{
  "n_layer": 11,
  "n_kv_head": 2,
  "d_mlp": 256,
  "vocab_size": 8192,
  "rope_fraction": 1.0,
  "bias": "none",
  "tie_embeddings": false,
  "init": "normal",
  "init_std_qkv": 0.0731,
  "optimizer": "soap_variant",
  "grad_clip": 1.0,
  "warmup_steps": 200,
  "seq_len": 128,
  "steps": 3867,
  "dataset": "wikipedia_en"
}
Each number is 128 + 32 x the weight over its row's rms, rounded and kept within 0 to 255. Layers, rows and columns count from 0. Numbers have three digits each. The size before them is the row's rms in percent of the matrix's.

# layer 4 attention key, 64x96, rms 0.13, rows 40-63, columns 0-95
122:168098073123172139096129154096137179144159177098184141153141165177132137097084128136146092184097125136172139174113074162079141148145157104087108121117168101090153118111100127113114158143171102122162129063126162186143101158066154141118134143112175059126106118115166152140185125131220126137
100:128123116168166087163088107126148117066126150086099141154232121130141175145175199128144167137118108072104129219160205104128084088150104107139148142105110114161097112144054109097128138107095126114123167132150117108065124147155115132151186143131101087087133142121121165107144099106134117087
117:128081112079108109127113156125168157159117123123159193170117091147135081119070102121144085153101119126068163152119112163105146114149212130078127163113181130095117163161116147151118126128156058119220142109149098177144093160115136134142131137154183131137131040144143168128150135155199097130
105:088164138142100109105079157167116125092140125122129086075125140139142117182104161097081088068111170115141122121110098135134147082064063161181107108118096122126123076129095117136075119158093118128088156061120085117197115049135091128156103153147096130081192182122162084149121137123102143114
116:146162150160102159152124110145119112132110145155079089143131118128074091127165130139064164141145156182147110105155103093137173121092090148169146077194063111162119136140155103134197092106117125090111124167128115097096097064202093189143115137091096154159149133091131127136156137112032167138
190:101166170158073141136104088173114080075118104140076085130163112139142115127154147103086122109151142131167094142118105067179130079129083146188151094132088115156164137117130116139186099123076153130079157145144115061142159064189131174121102156088071158135141166133117139144117132156048150148
089:163161110118156101138075165125178115114091146123102106130145193075169105107099094113098126100088151148074137119110158133176143069135163099109189164126099155112207133143111158163159110171157176116141090060144108121114141084143174159128155152098160091131097188160128111179124076086128089100
099:172139153160123161149054131136122112123158126128106124056110080110189110105099071152181109136166101136173146132163162100108152105142113173109136070135071146089149117158130048160120140070107088149159059168153122114151127173140165120160133100167110146105103085093134133186157085162111161133
086:161117133114138164168084191074112130188120139138135105142145119092133103113111183067131130135137127134106138157135155108051092143108127128178169122197079141113147127106089103088118094211133125142146126112083097155120097088133126143146063119103132100067074173066149189116107157097179107135
119:121135155136143099126080128172138095102156090144103095075163143146128095145177145130075122124168083102159116167082153143172114059077057153145191113140061103145161163128107118145125143066098186110073134158129106142106153136169118152153155155114118161137119156169085171164066172110081128114
098:146102072119144190091086110149103152132120129108167116142113055156094123085101071119147135169100139107120090172129090171136129126077141065105110132036175162161112084163184145138116198096087124122097105126065131147113092107102171081086158165148113133092084096099116131135128110115124112145
101:141168167191078117205159101138099115123158102135083106111147131111164130142137160081111078134210178120122097128111137098157115139165126149156174126127106182173115150117150084150161081166083183072153117167134146147124137111152116179165141137156096096133051139168085190160135141108112151147
105:082138178150117155100080105145093138148169214131096135189174146141123084149117150095077131131127115177109154114111132172085068178114117156128137151124103050080099117132128118085145139128189144064109123130083199142101140098117124104107086100152128175156122159178097066134128133128112166107
122:163094081114176171091096144080137155206114118126155138152113114155118126137089095093152161147092130141093122129149109158101187170099144102103089153161155111147103108132141106127024124135184118103175099080175114197160137162044117133135133099137114081132094109167093103124137093145168134168
087:139134096133163120118156163117131142108189169133078141145072165090134104052095141105199097107084097128178116144126103098083125079115151159141168077166174141118109102124216146130126164165140055160149088085137098143100159149105150135130147201135093126185124121109131114106097093163129099120
099:159204196141097107096116113123093081103102141150101143122179219100109136120177126120092162144153130076081170130131093074153118133128108107204147130137109134140097150127102077130167142149085102136080110122134129091122146077124109127082103164122120111087162093196084108130151181116096145183
112:101093099126110048161137122184132119116223144166128167121151121116112146093151168110173188083136157128115079170132127127159193093159120091151172132094123105097159153131128116151094136143132188184095128161121135117080168190183114119136139120101099109165164103156076145176180128090105123126
088:188099170168115142139171132127183081082064147126110114098143098152159118147108107114055178121065127140077073137150105114136148176146121137149156089126140140174118141141129056112147077107087176090130117123074069093082125147166126118135094142108128166165131215165104127158134151090122135122
108:128135143143055157122121109114094125142080094149109131126169175116134167155142140120092122145122128143137126138112215113165115123060091117180148156132132087109130153073141074122185060076131181132141052132153127077157141147172112163128130160089099167075150123136055095151103133110062118136
093:144109079180121139127125108146106113068110135117083144113133137127076087160135077101078111120115093110124143087059145104096109100104138115122117156144119252146171109167123130069119094138096131137133147163177163087072155146144111177099088086156123139115084118184076176166161158145108123139
098:147132101153133159119179111145104112141147162159085101118167138171117136122146130110087087075111136119118106148125166056228151137060087188134144122159079082049130108172083125134129123167161132199125145137155112092146133102174121148102131076142084137082117168132117117142107089099085081143
096:167069144116126101095138218106108171127143138105175177160098120130117150082084092143143105118108110127131129157164140160136129153054171130097115150095148162119074121115083134136066144138108077149198138102116195172141140130115147111084130140121150089150151059126188193133155090089162118144
095:164100160081084133073127154179173123143146196098176170151162091109103117106156123097105098153103056152095182111142163162094145133151134098104098124118126094125142146118165176142138146117181079183171177188183129160116116104109173127128173161169126177130103111121117146120147146105163143200
104:097138116089123133135185129145129154178120138109178161133126062122082137138063055165138124049114123086133146123144133168089149192161128130156143079110086164120186094095113138104141119120137083135162118085108101133128192160083080159151164170124136143153160116180173062116125110171149150154
# layer 4 attention query, 64x96, rms 0.126, rows 41-63, columns 0-95
101:128183104120168181110151133137151111118076137106073141113106111128104123175096131160114054149101212155116120051122118121108171156100098139133086084169094162100112083060123148156081108154126166125173112120166146090168160142079084104059071119138133137109138110126152062101148110121130135136
102:100078093131130188125125128104115196168129181091137140133131095137155114110083150148148168131114110161158113167134121144128075133198119160137099101135150168114119121135140149104090138141108153148110113079120115122144093105055172057124077117126095086098135190101165037071128105073140068108
116:028173131108140134100177099074178144118149135095129192188174121157153171090124129186133105119074123095115099129176137156101158183170152078088150128135138129141150119102085183098110120090126128127105152099146120130139119162087104059129096094140120145108171130133156117126147108162179092195
103:131105159128169171124068184069131095119115126167136122132138079109126147117096123098119165083087103061100094120081181148121131151155192104093148166102156097076187117096106163119103177132107170123173092101143150155141102155092169083093098128167153084093129127173157128145095097164196101120
144:113120147153102073180118081177098108123135104130068101113135177133149120176148150113094114165181161112127147100095164097191135084140101132146147135152061115127165154190155076140144076101100161140091127149152122092103163107189090169163135140113153139139133135168086166126137172052070147086
087:061124139203092118149154132151155133154159141170202114194122114151168120101163148159153135162115070121154144155114084158115127131050108092099102077138147192159103112110110135155075182106104148204144125103081167135136163161082111153101131133140074100164160102103135146133120152133105149089
105:138148138123078122092131108123162075125092099152108105176150155178065145127145146140089064081137141086154096073096096142168148180091117103113063117109143026131104090155137094070158148164107187136113129127157164118159158091148129090115160171076077100133136143142151111092085124128124136107
102:126153090063116176130126142150178120118059157102141143112169101121099078111118065157136102139126172154132068122165088195152112126104116119086137115133184193119122106093111114098059110176161155190113154152158121144142136175128166104120204188140137149091127084108132155128184117120128096105
097:157134111153148094123138127164114144100149201121183156175136093078089134059142103121129182117126083133100078112176080139150149133136119109159142115097179145152111123082164138140163117091127143108094161158051076115151098129164107074090151115137063103066149185103146119123078061118133117157
095:121138227107114128144162148097164124122153110122119134143140157145176148074192138095145156130170089095142147107157098141099211074196117095109111140154089100080133120069182128146141116103159115108137142149180175085172135085108132158172163157159113095155104118119084106094106140181113159166
100:139118103053093154106135159114150130142135125138160086168107124110135109085118107161155130117097145152163072175118073135086053154121167080144086178178122120079085124100075147095100135175144135135161111082153075136153085153126138113090151185136077136135164107077125115094112033147142128133
107:184169098130081160167101163118111164137085088129140121083156155118182112156157077120122108164191145100104189130117086107133133109185153135133140106159138137061133102193144111096163098150081081108159148136098118117101084130108129166112125121115131119070120156095209152132165187057103136100
117:167115172096079138162152121145102124140111092203148064110117129095177120125139164155108100164157150154071143099138142104136114106078074125198124179146141129092155139136189122165184108109146136074149118137087091103129105131173157132142149152118106113175120072145102143151116164034066095126
088:081120144221180113120087116158179083147032092098152121183107070166162084173154166119105164126117118112123130147153144116160103094160130089114143113114106115142094094223098109154149110116098142130142162171139142124104051085106093137149144136099167150129137124113128096138108104085122103103
100:131089087109126197139152173111173177177144160081114157158086119161130118190044145163145154114115150146090132045165122145064048153103154173100120153100148146125135109141166151158112098191141102084179152151092147131088116160095130117114132168135149147135126169093156106112123135165119125122
109:108130160154105139101097122172101180130132157126145129132095110100157142134125112124106134038160080126145184168207171097153118119171127145200210122132137145207077124116089177172131177128112127073150150114144123143212137140074113134144152132104084160156114077115125102123139147126133138141
090:072086143128146105132117169109074142127091132171142176100126129103124136126179176121082085051134157151169141092119148203077128148090129127081116145159145113166111123118145148125111112056110113204153155114132120129154122091118134087135110216150123105104042097107115145140187171162132140131
115:189098095068135080046171120097152168181117121071177139119073116130134132087090143117184092178119111133085102101172123149090106174092147108115094118105154108087085131111167148140116174182155094162112159091138141176091166104085175106119136106111135108122068133113092150111109118093147114106
100:089143090104126197153155107134129134175171124121161109208111139136117128105120124130110105097144171066078167115115063148125145129184172151098114120133112114144087132122148148165155155121205144167086079120123108170173086152113074117110109226163136112129077117123113120068172139124132117080
102:073114122106171100124049107107182128182120091089160124113130162083120127137068146185128109193097149117107137149123080186136129163104109101093168120132168142131130157096128149109106161141170150111114089148101139130163119125100148123158144114037162039160171188127115116113107157091165090146
101:097171124118155119144162083137106137127173065136109107085146153128178122162125184099114122114110183164128103149088077073142147134156094120160214095095096134106152143107115086137177116198107163103091117140139125116100183097123139157159131194110087164157097125185124132193126173154075102107
103:128112134142069079132170170113094104145161069118141094120077142139107109139169086101094129099177119184137142110109129053167105141180155184146129113150128149130172068195179151108130099060138124106115146096137148075133164133127111130122174127123171110165142149167145073135090124134053117073
099:128140153118086078148090153130105126169118118165105126117084103166203088156140142067095148110139150128069141108093151153121182112123191188132167121119150044159121172125102076139094148090101133092127183091109128128073149188131087096103116114060121108155153168133148137175159147143115165107
# layer 4 attention value, 64x96, rms 0.0967, rows 32-63, columns 0-95
101:176077132081115168156163172165109159111109149106112145111151097150120118189159160071080096156085144174153134141107150140143145144120087134151098097138151165080136127073163162122099092152154131133075055091087092135115158118139112139170150200145184145129087187100121106130120201100105098165
104:150084151121156121120107124117088091157102134132140123103146102129139112122135111095118122242171155111147033079083086127162186141099175107100159125122172121120134162159119167142118149160088140138136182203119140114122096115098121105084163118104144106084109120132052180145144094156125061102
103:183102129125205170144172146136145115150195123124129127091086108134128148164010135156101134136189136139114210132104153121125067137171127127160172109127122099113071195101128089137143150164095101172117103139113135133156145148109169161132103148088150132113105134187186094104112166138123114122
107:100122108116123091140149125109151130136172208083101133180160191190116145176111111176175135162104123150107181132088149090151152138065121183156107103162153079114087134152102121074132110150093138144150148096126168129150159173153128153069127094103077097119131162160121133092122197063158130095
101:141117150121143102176171114149119162062132165125151173102156132043122107116135127132136161110174103104175141156106083078091213141152109109117181094109128193171126109094138120137136104091093149110118074119116129118177081136145118087101153106095202136193155091111155174180113151138106151098
104:130060148128118081182082157142168116113138101133132112088147122120089132117126107183161115148132089121149164187127111108105108115104066087140123186161143190103152148070130165145170190106069157098137149078138113106091136121122145110143192087111136093106151117085094158149110148154137044191
103:126162180137111117160117105111145067120059085105134137129158159101200172143106131073100133041125168087069097085113042113153165100144138113118163147128202115154137140134131123104122143166170134199154116161155117135134137143076105131179180094160137146133117116128139154148120105108145068139
102:085096062110126121175122117179174114115131137165115133135129131150091171106156145102142062123130110175195150163087138142080110127027061105098111152103124080171145064114102129117136127122082146122113128140128059119127139154110141104086214159129101110117137142136155175087153114144139167171
085:133153131132138098194113124142115161130135115152110183097103176135122117184164241123142112130125155163134141162118141080115149183141128168119102155146155160183127127146084154096141131099134148129174163130150153118097121162151073180126142031092204126155120100144169140105092192170125115125
110:136173091122126189113101129114114131137116070125161110179128116176150100151131152126137140117111083166119152166101129160130167171094118191170135080135150117073177106120089140097123112159111161168147161099098080139132126118094115137054088103047129087095169168075155026116126127144099115106
096:077118112152101159106117161200173152154096159132151125191120156149126092187189182137040095135096137116127121160131105119127141084094111122122144175170124088091155145115083109196165101166131136124172105142124160112135111162131117143154116138105163129081157186146081140131169192076169137168
106:121175130131116107131183138156080162114175123124125123126159078113122159092116076121103176190114128209194139124112123145125213097164153111172134130154107132117133105118089163087135113168100121136114124098100133134181109097134112203143189146114123156142185116191121157162146102145161176201
106:069161129113108136130103084132119112111100119121123112096110059084123083109110070155152140179112141093137136131032121170087154130119112077116144136149110171145137108110172184137138132093064195126092179140134105119059059129100129109101146138169125147110185081110180106184098139132159132117
096:060175112148162069129129133160172082113137109130141121103146120089132128111122180053141151172115126132124168176118127150148130075159144149127160147146131137083120121166064183171081178111162130087112137180149136161156102142107145131065128168137121118127109070107123196194156063141105134077
099:128108133153167086123165107100135153126115111102119199118087078162096131124155132117176129125100121186130129139100190110116106117162170128088136118135134149188123159137147137212136126100098163100141135173084130147151119078172156154160144117132080042086122173168122081122104143192079186183
093:100072107149126109183099108085110144166149124089077165217187168133106132150116061111085078100182129158150174149107146124116135131160125106196160143065133145117153162139109129137102103064099145117176112095118132155096095113143074170102104165122155141115192107147107144166101096166118135109
099:130130102180165135090085166119138124131110060128114127151115126037156129143201106098134189129166065162139135130115126070102176051152120182135199147133152116104143177157146102121151152134167090131131136131129099110119124124130183170158130168167095098078149110082122143132080128118114077172
115:139142098141145158059166093138146146180080143075132129121166130137169111183121060189107136153086065160127129094130158105095101087125116155161137112165114145092135136110099103180098139111130179154135148086187119079116105169166151158137124089138137127103206104102083098165110111170129204151
102:089177113155146088126054118104128158123121095092122119088125086085085075122097147097151140105109098084127147203141184135173051094131144136111136112163116132122122102135124118154092140161086156172117151181128113092186090144097179102135199162103160136144106130045177145135107101157136151105
095:163122163098195093120175140110109121143126139150141135070129129149051153092129088109122145211160169139120115094095140143104116105165128151133103142113097116133141095112112063130106147065143148121162119105173140118208110116137157161153152154077157155139072117170054079076096077141148097083
106:115147117106156136137134125144084129123193141105158137097091110154110084171159160151099133156187128115139157131124098087146077168114081132193103124168135137173128076086070173105094109159142168138154167078140116131126120058113128096094112080177131128100156196105171117109078122082136059183
101:075109117117157125128081160116103085113147128081160118130113137124105148078101126134122059213125095142165136099154176169115112049126126129088179145135142096146140146079151123127111121082159128146122157099170166095089170055136126150113096116130149077115166044121107160175122207102121145137
109:120163134151127137099114187142110103144155154161148109118139088111139042116129131057148127097133107093201079105166160153124140139117110183139110163222131145106070089151094107145044138128123134087151122180110149151174131171114126067164127113071156106131121185141132158090101099138112150126
111:112087134144092148136152124060121149158170149180117109125140151051108102182147095127119114175084143071117151136128175107098132211134125189126140134110113076135221171112135192120162086109134159120180124120139094131158133152142129154167063098160140112122106113137109203120138163117112110162
095:111153206136062078118173142141173134069131118101136100138121115078101143091158162132079206162160115058094107095148135111115139080131128061105131097133105146115114171213175126140147129153132120188173096145122131117105145169129150137167118117151150099113127136139054098130182131152140165143
109:045166089083166116108115113124134097127062138135118172151194114111120134164103070135072095115141101145168169181165135122144113172094116100064185166108137126159197200106145145080104154167126116159097133134142160128220182133112160113126102135123132166140112123127145118112111147134121118167
106:133093141115185136138145099145105130118105157163126114199132151089143105124103103104220079149153148105098145208166130093105140129148107151096146103105064161090112101162116130158120098092175105148141078145163070125080134110106149133209198113122137063136115128155119156165122137124137088188
102:120145138118178097080134143186056105106156134171095151119146150154130120128117156131138118100086152125082117114141091181091135165070089102130133094175159136158154118122112098147143168197124148165138104167118141137093081152137122163157141172172113143184178130120082069137167091074142125228
120:096121093180172115096159050160190133092157163158143168119186147156131232157117127168138130178088138098104168101184097137135080168160125112088130108132125123167158145168124111075103070107103108125088102101197100107129142124157083137113093110149135127115166134172108138113139157088132133101
103:155178136068117104203137119143171116146097184092146195105129144115154105137087116124089086143121152142112116127125043122152146120140153045174138088122120109155134116125213122147118116117146105067119185146124149133148136140141117174156134103167103113159114211152152173112125148107125091057
115:143116078078135111164130128150122166113073105149098097067148154208134079097138135156158091143109186156110142081115050152134195123098112137177102096160112106126100167157136115103143110131073078140136129137095098162180125142088120126160137124059137156134086133101193125056161145146105108111
110:166122088167145145091155157101147173112076161097121133077154235128154132163109156197137170120108138113068179145125097183143115127177098139160104118121081144099134124158065124110151123122123093099171119114123134108050106125122155136149148100123092103187104186158119127093072177115131130152
# layer 4 attention output (transposed), 64x96, rms 0.126, rows 32-63, columns 0-95
101:118134111101155132140181175071130154106068108120063074118147149175146189188093139111104067113085123161116128088117167156122096158117129152156151121160159074089145087144183133115181177168051162112117102116116134080124143122133081173136111095143190115168110131101137150105108116141077114160
110:116126175114146104126086169080099074135117098154094168120148140130134121136158098168152112203142163109122116104094063115149157168109124197126153097095192186199116116144104159178132181145137188100105150139115137086065126134127156107112148100076088164107116122137168149085197098144150137109
100:176118077110102127179121119065165125134090114137111142071123132128142143134093156094119173172159111080117155080116161106093146090124186149120115227116112071168139155115152099107114137113101140158123104145178108119120201161185114118095060136166159122093158095168103077152184157120139109123
100:148149083149146170150118156145196175167156148111094175139172135148136115177159106174073131091110127064064193130063101092137150148109102114175092100100112095093132142099105127150133090183152146104194145086131131105158139178139117111105136139153069121141132134126107064152177174108130163102
113:132100130077147131186152099159093144083145139109192145142122095061094110087094109167163092180171092136130127102172114115069109095122124075145196127163117177136159091095197154177176150133118093123167154154122127091130192114147169129151140153116162124192124068127126127125138177115090121123
107:105088101132144126182120130136091127120139115174164083071203068145127094132089106132171102164073182137117125145179148080184150104138087099127119154141157131101095133123125137120141181112077108140137139100167115033139104096135214144165150129138104107130157123098122100122215146128120091144
105:184091204093086178101121131106140061142113106113145143104148160128109126110147087145135121112114151143124099107145140130129128124172061131116076110081168144157147113164121159103142129119197206144147110130082114091099194066105123084117140114117119152063127087118099165146064169148170085170
100:133161111119104110108140086144118132095167113183104100072153160130099110132129128154126055064134136094157192141123152121178095085126145136054157091172125119060114097117123149143147139119140126109138126074184155115170153152170147179182162104170043131124130091128202115153148151171111131156
092:152049129089114187132144115095146153168143163136094142122101128089099114096121136142082086118145096112078066121156126125185135147130124132152173061121136125105175150089158168147199146110139052060171116134174168092119177106176124139148123141153087143127150118144109101129107150154040109113
105:075135102160093109173114119141172126116096105153122136093133212084132129126145133142090131047171127121114156103199179145142170143081173165174089120104151126124133059096127093121139124127178096141151108089103112155114123115110103107046142125112118068139169143091168077093140069115116112086
099:090090111151079177101112173103130047147106114180110046124089160187109192124127203184150100090162115158123137098154085116130113152116122110160189135143158142114159159142108142097134105150104166104160160095079135073123104158131165126115082104189066120126148127135095122142146129098100140133
114:133110118112130126074178162195136090074210125088118106153116082082145195160104068104128113133117100130142145131079102125122174136057142105136109124123112149169105165139147110126121159074108095115177094098101130129117157089136091141117201132189106086169139102125130212105164107162119125123
107:156108131088104106111150137140118114082116137142127117114113115113150109054081077113146179126125122141138208163124151135112093117109142157113056148128128169141091111115132213092172170093116128079144162142161124095110070111102191088098212145101077166146094171127178132075139085112105134141
103:093144169095144055097101130209134051128180102130122116122130137125107101066112139115100118120138084118160139156142125126147164076155141172104125071060179056166100160109110158111127156111136141170091143182090138102149168173101106148104082086092096133125099126088086129088153156134109144092
096:108150099091167140134153127115151234102130142133136189150058093158222140104115130135133144106162146120097124128145119106171099087092081145119199066157156112170111190089146105142110143098133127107084146113177112138116149177108121131147154155197171104145139117171133089105152111097142109158
099:135139126136148145108143071089140083183151145148168178112128136149146175132132046124132101131129089157106154120175069124127105104108141069188128138156155121129145170085144143133104046076081078105155103095096156157180105139134134158127146103134098133194133121179109166095143105212084119135
101:143102114182089117125114138143153087069154104169160125153142153133158101123138112098119104113094129139116135145157100086123168124161055186115139195115183156105148186073209113122048151074188139145164097099123116101126120170094157129116093147126169091143189141140096113142122120107069108159
116:110150073156112159125161100157135132152093164072121158112144156136145107105116121110126186088146127153114153169176104091099150112142142151160145136140099226144071133122123116133105125108117115102113148129111114073127124227074171171095150133174141119143151100107070106084155034143065137156
098:160129143090115080112096098119111176094128107148153142108134109130080118095127160143124143078130096123150126178144136073115115098098108187142093130109148104168142136131068143113139151174167036194108158164118139094115201136084150074145147153088115184150120119071100173149167110086079067128
093:125125127117197139129139134114137094175129148130097224148138099149074120120124108100157104157122145096145098104120067173140162129173188117096121107091085119130098121156099123169074159103119121200177108153218150109118143121133082101111116125144189168188146099171145149117179099160142104088
104:111136143131128105158116146125145139145130099107139076120140101144051112156181154138112152078120124133081096145170149115169134175111110136121065158158169099192101062095151185177142158146137070119155137151163167081112117087203108121142177137186116136149158153092141046138110101133114144075
107:079151133132178150087150155111187057046141155088164141134132142107109134113103113127140129175080121159176097151129095111168099062178190154148115159149124081110158106126124153162101111095152136143086117132137153043130121133114120082141178093095123104098148167137127060097170140078105126158
104:122150184147148057136102161134121088177206132169143117101115113143101110101088175113124111053112095133142094106156132155089136146145164151151113088164110124101132120129103136152168161150136146176104150161024126173085191096117176115140087119144114108177147127127098119134181044136130144133
111:142055117132109117095186147042152139152128137187115070175108104087108115133156121092109187129083157147073126119152084117155150149062161125133163123117133123093161139069154165141111092122131149128171115155120125108208094165141192171118124154164138093171081135111106123131157142079164128160
093:111115184171104126157116122175131107107109122120153107201202092134161190142065146136148194130146171139202097110125153106098141108137097134114172081135153183139183155165113172117102112123118132141167147116167104108097092122109173112101096141141169108117101127139050170130103195104099135165
108:123166093066108139083138189091139052135115124125159160101135093068097157148196149123072094091144092130148131104112131103123111095103056148118149180137134122099152079126132140181089074141117151149084163129170107170191168128113150112148163151143141139107158130058071122096159155133164099119
105:152118118164131104149100114112162137160144189183072099172135149127162085106129133102167092140134176154133136197114057118129064110143135136143127146168107153074097143126176125098178062127096107192154098178169095118094161151114116089150126091138127089132089127134047171132109164137166093156
101:143101140096101075072126145173126120145107134116096056068107161132109122158133137157111087129147132127134150133101158182126090136123111124140116047130141154146072077185113184121057077161128122134151080150149106076102111121163188121141104187193136112084156155162078159125100102163086122139
123:135162100159141138150147094142195168154160170083070132106134132137123115129170145131106190150155109123151082140107096131128092135150107094157182124135112134145170112134133139162097078111111174110107111201150082038223124162128108146123153150145082151133152115097130204125087176153139143075
101:166181083022175162116110159154148127176073087082124112149163096155109150138110094134166134143204170153126080116152101111133118100094125078122142109097133117141133146106175108172187108166180152087102125126104152129126111095183101132122136092168137176094064140115173132155087148129125151128
114:158153085129141144168123094125128147188100108122106034147163137150143139130107151170118090154128141093082164079106159143163169114088086143163114123150096134083125134196126108119145126101144101111146144153159174185127170080152100108090057152103094143133137119112255146108130115129113114108
112:130130033140119144084164098145143193196140142129149090153157168133182078136134169158110145143149159166100107129117102167106164139179096110136112145103134083112158167110093171087117124133124059085181076172096128093103122150123134146202073126149144138120098121099116179117098141083118103083
# layer 4 MLP gate, 256x96, rms 0.172, rows 0-11, columns 0-95
115:099101123128078088125211138137169105193123108162095086078061103080097158058166100162143108099124100103105148106138114097136125119044129190137090131133181077104151111105135095118157165103077136133154089145108119124152180183178143102135085149141104134158131122122101109117143121134086153086
097:165151129063094147145091081114123111143075142140097113136163119145128154139073163124133165179131121150139072147069169074172157116119148191118078125149153113144098104115192126105124161144082103097141166142129151165116129118140151084113076125124150145173248069114112113107108109093082144117
098:163135191092158111113109189105159154115119062156135077164146138183166165131133094123114157139101132121144141172113191102181108111188115139073120086158133122144117132140096153114117131137177124154123113132195142102144135129137090125098125124108164012106164102071112130131065098076108124169
106:127098148152172174098125103131160108144174135123099127112092110093108142145120068108129128094112120135111153074053094163172101119052133068097065100116093088104161146116151130177181159141139152197113090144135159121126157103188082115129124118086091118152069083144149158176135163126181166120
107:129115228083096086124132148105104075145182161163113105193136125144151140111114076161156115121149099137071122109158163113133141133148113176117039100125139137137139143140182161117163189106114114172100107121137202116093159105164177138115101096130113141145134080191125175124094137178119093111
105:148110117159163119154224058105151179125077150121165099146156131163182163083162096132112151151111102115108101147134122117169145153118103115186088083180123166107169132123100055121133191087112104100103110113080084132144137162140141163133120142114139153176155131081100108122132072118116133209
099:190066102101118112161155096118173145142149134154137141135148089146139105128150165101112141163150114210098180203137100137163066143132115131106082144175112175146144172167078099073114097152069126121113132162179128047167132100133116122133152192145093170126136145099150169160100139160101128142
097:089099154158120069151145158173153105145094135107211097179119081194123182123140143179151179072130130147124141157114121121176175178114148144139107168156101142060191152108158092123157105080141193147100109135116144198064134129140112142103099128121138107154099129149123063138150132137105141141
102:134080085151175147147123157124073132189169150170115098129131087127138094082140146132095132191143164110119172065137050081197131083120149152094128158179095116089098138163144122134118125157142122092173150131170094071202093097123164144192119121174134114160131127147098117159178142135144128143
111:110133108140111072106119176083161166119158084154144117076168133132157087148215113094086107090105115115112140107140098131210173156103118088130114144189121083127079092086171104165144148126157183145140159140143090148158098172123068147145168158083097086114116076112148101145183138144137160143
102:126087177097138122073119152131140130123066143153133123141098163090137114140083161120114103168125074097107129129092181140198151121100131195072095090131142104158162115091132128143168161101071115127062171137113170146142249106169143087113104153130149148141107141115153183107140090154130111160
104:188126107146184058142167161157113093128184093110142078141113131157065107115188089087096138130116111100111166074074094094140122133117070132144138156158084100134161129123104080184127159149132175114097122104133157146118125174091143161142122138122180093174205181096127128134155110130141188107
# layer 4 MLP up, 256x96, rms 0.161, rows 0-10, columns 0-95
106:125108117185079123122138080206084097149148148111149124202051085110120126103144123097174086095081110130106151114105121044095137134124138116116103145186129159090076138122122066147096070116180142127101147113096151127122160122085151120047144089160112103109148156151133175118095128108100124150
090:185175104113106111146156173062162097128143103116139065156148113130149148101116106139119104114108155144116146159044139098132109123159137122104144071154104114141170101169064181134166144095079102153162153149116153135104161110156094098184107151082126103079121093127134167166076052138198159151
097:108133145169116085189081110136113125092100121153123128145132118163116144123109150136139118144125079077089135102154163119180124178103208124160162117113147169075092075088117118068126148059119205120183157138075143134066083180139131123108149129106174094187178142149130116169113105168112123128
109:160130150152059166081151138158096083177175081057072154171137136081123114114125091167137115090114167166113067103163094172173126105160069061087131116132130128077140161155107168184144127133153132119166136144116148082121074131138166123128098122205109100121134146096138125130150127130128129073
103:132142166130097124084123095145072129125143065138155097155078165116192151156114079083097123112095111142082187189161116079119176151174098105073105179149119130109067156094150146199157183095159090129109129105156186110154124128156114103075111153112093121098091120109092107164153131116111123151
104:140095118154083128097095123207136139129176126091147136073130200091099079163121091069112093007087113126122127085079127136088088096121134166058099092140146129120135173151164133089122097152140142190094141110120141120172153096116170137143132100131081131108154133141104149104132140130098163123
113:224097112137143128140132087175131124128134145173122159184122084097149099139081149110182126166118164116115123178149113144152126213118152155120102127131165148127098155167157083115109057164132143124110140181189100099145147114115075122110076129125155105117107162077174106215128123172151167115
110:083124117155093098122098158133089139125166156131119128090127123148146150116076185118096099127122157148182192166141148148089149150181108078118095097076088121152137181152074169128149073131141131124148083115139151128022155127082110121115083152125103179166071111103136141121121121077059109171
102:110155182114030071186177154129123064141070112146121117123126165170130128121092145162172105088124127154173132103143106115149155144130151126153118139144174089151112150158135149146100116127155113140085093163144135180156044182145153169156117153186130097102113117138121151118057124107208149125
102:070130126161148121056126128110145148190151121106039151136175177104190167125130138098142136111093134120162125102133176166151178082101102104155118153103103172146132118142145167153098092104127087114172159134139094169153165121104152078114131106093098154157127170066118144100168041145110153082
102:135170115150098144143093113129114083186156153118070133108108147166174138122129114061152111057090123154182147164197091101118100090103160070161145183122128156163141169142147157137123117148145120164147176161078153126104108117073111107108151078130114125171095153200100098164132150083187136096
# layer 4 MLP down (transposed), 256x96, rms 0.15, rows 0-10, columns 0-95
108:134144170128139149146141140116169161152116171122204034086139117104169147122095070191078156132113106104148148166102146148130125168111121150150132154096118120110121106107130154138152169138103081096195123201122108159127175104165115131161110218115169140129132112151057118198146171124132123151
093:106117112091139141165098119080131072073072151155085127112159088208090122153142090111073151200110126142162120141073188065138119101152152134132149123114161122125157145157168144099095128149086108115146138145123101116136087156123101083147105124111113181166226086171149145137164180105112153115
102:133129110118154067193133122108119138190090124119079113135156163217128151142134169091123136102131189145127161055138124112184137121116143119104151107114137128028102109100155148064123069145169172102184173119145109122138093148069103126136131135114138142127124055120154096091145127097114126082
105:139167129180123116128144191142123156190171088124112141096128141131095087159112073109065117127114122150096111128086086132127105100159183067102109129102154060094154102055127102170065151152135149214163126149135100099108130147110077113108137056130086112078164143131152127125148137089142159147
096:159076132121142049181148151172144127137127102146196111100119127126091168106119194143096090107138119061099148159153158106109091167079141126164137189166185144089109133118137102084145120096179082109187188116120103192115113152147080202110137132143119121109107157111111091113158153155134149122
099:114125102045147154206153087080135072117109169195132109170131097125164171137104165196137100179158114152104123165087134186180146134143079101134137187121092119146124114162130147172114182083136113107197151140150164177120107133141132115177148132078108136156108128103076119128149124124154150128
109:095172163088141144172119155104116168144188150138131093122077209211135124095128147132144112122115047108134135149107157087103146107142196116097095092147113162081098104148091141150101198123068142124134136093141134083096118181155158090108167133128112133171163131158144145098168159124131062142
105:133095119117169110119163088156143110106144111121104103150094148123158118143159100097137159162128119143114137077132173111179179095151231198145116150107116102119175106120195105119133143114095143098159190141130119134130087201167095165189133069147103118118174179136104147107160066111167091097
102:128182126108131106135129134124106069163151044135124110121105135130140184134176121172172142138123130098186127118151078084148072109141131096115061073145113106103134129189135086126101135169195105191152118135148106061179134085128131119140070118137126172080122144134120103107068103191126166140
099:115070123141161201157113157115108109157166139120110158129052115161090127200100106160121134128119121149129159125059119048100154182199121180143157095095108119154134138135124116145150144136102116151118133106144175034073119093122131171142154090158167157111156130136175079089102128110165119131
100:083111152131136111024111153148179169154127069139123105139115108148047169111114125109122136112127137113114186158136179145110094099085110187138156158069104102144076115171140163144189062160121142090139129101087111046096172124132145158113154130121141119082131137103143139145161091118075129132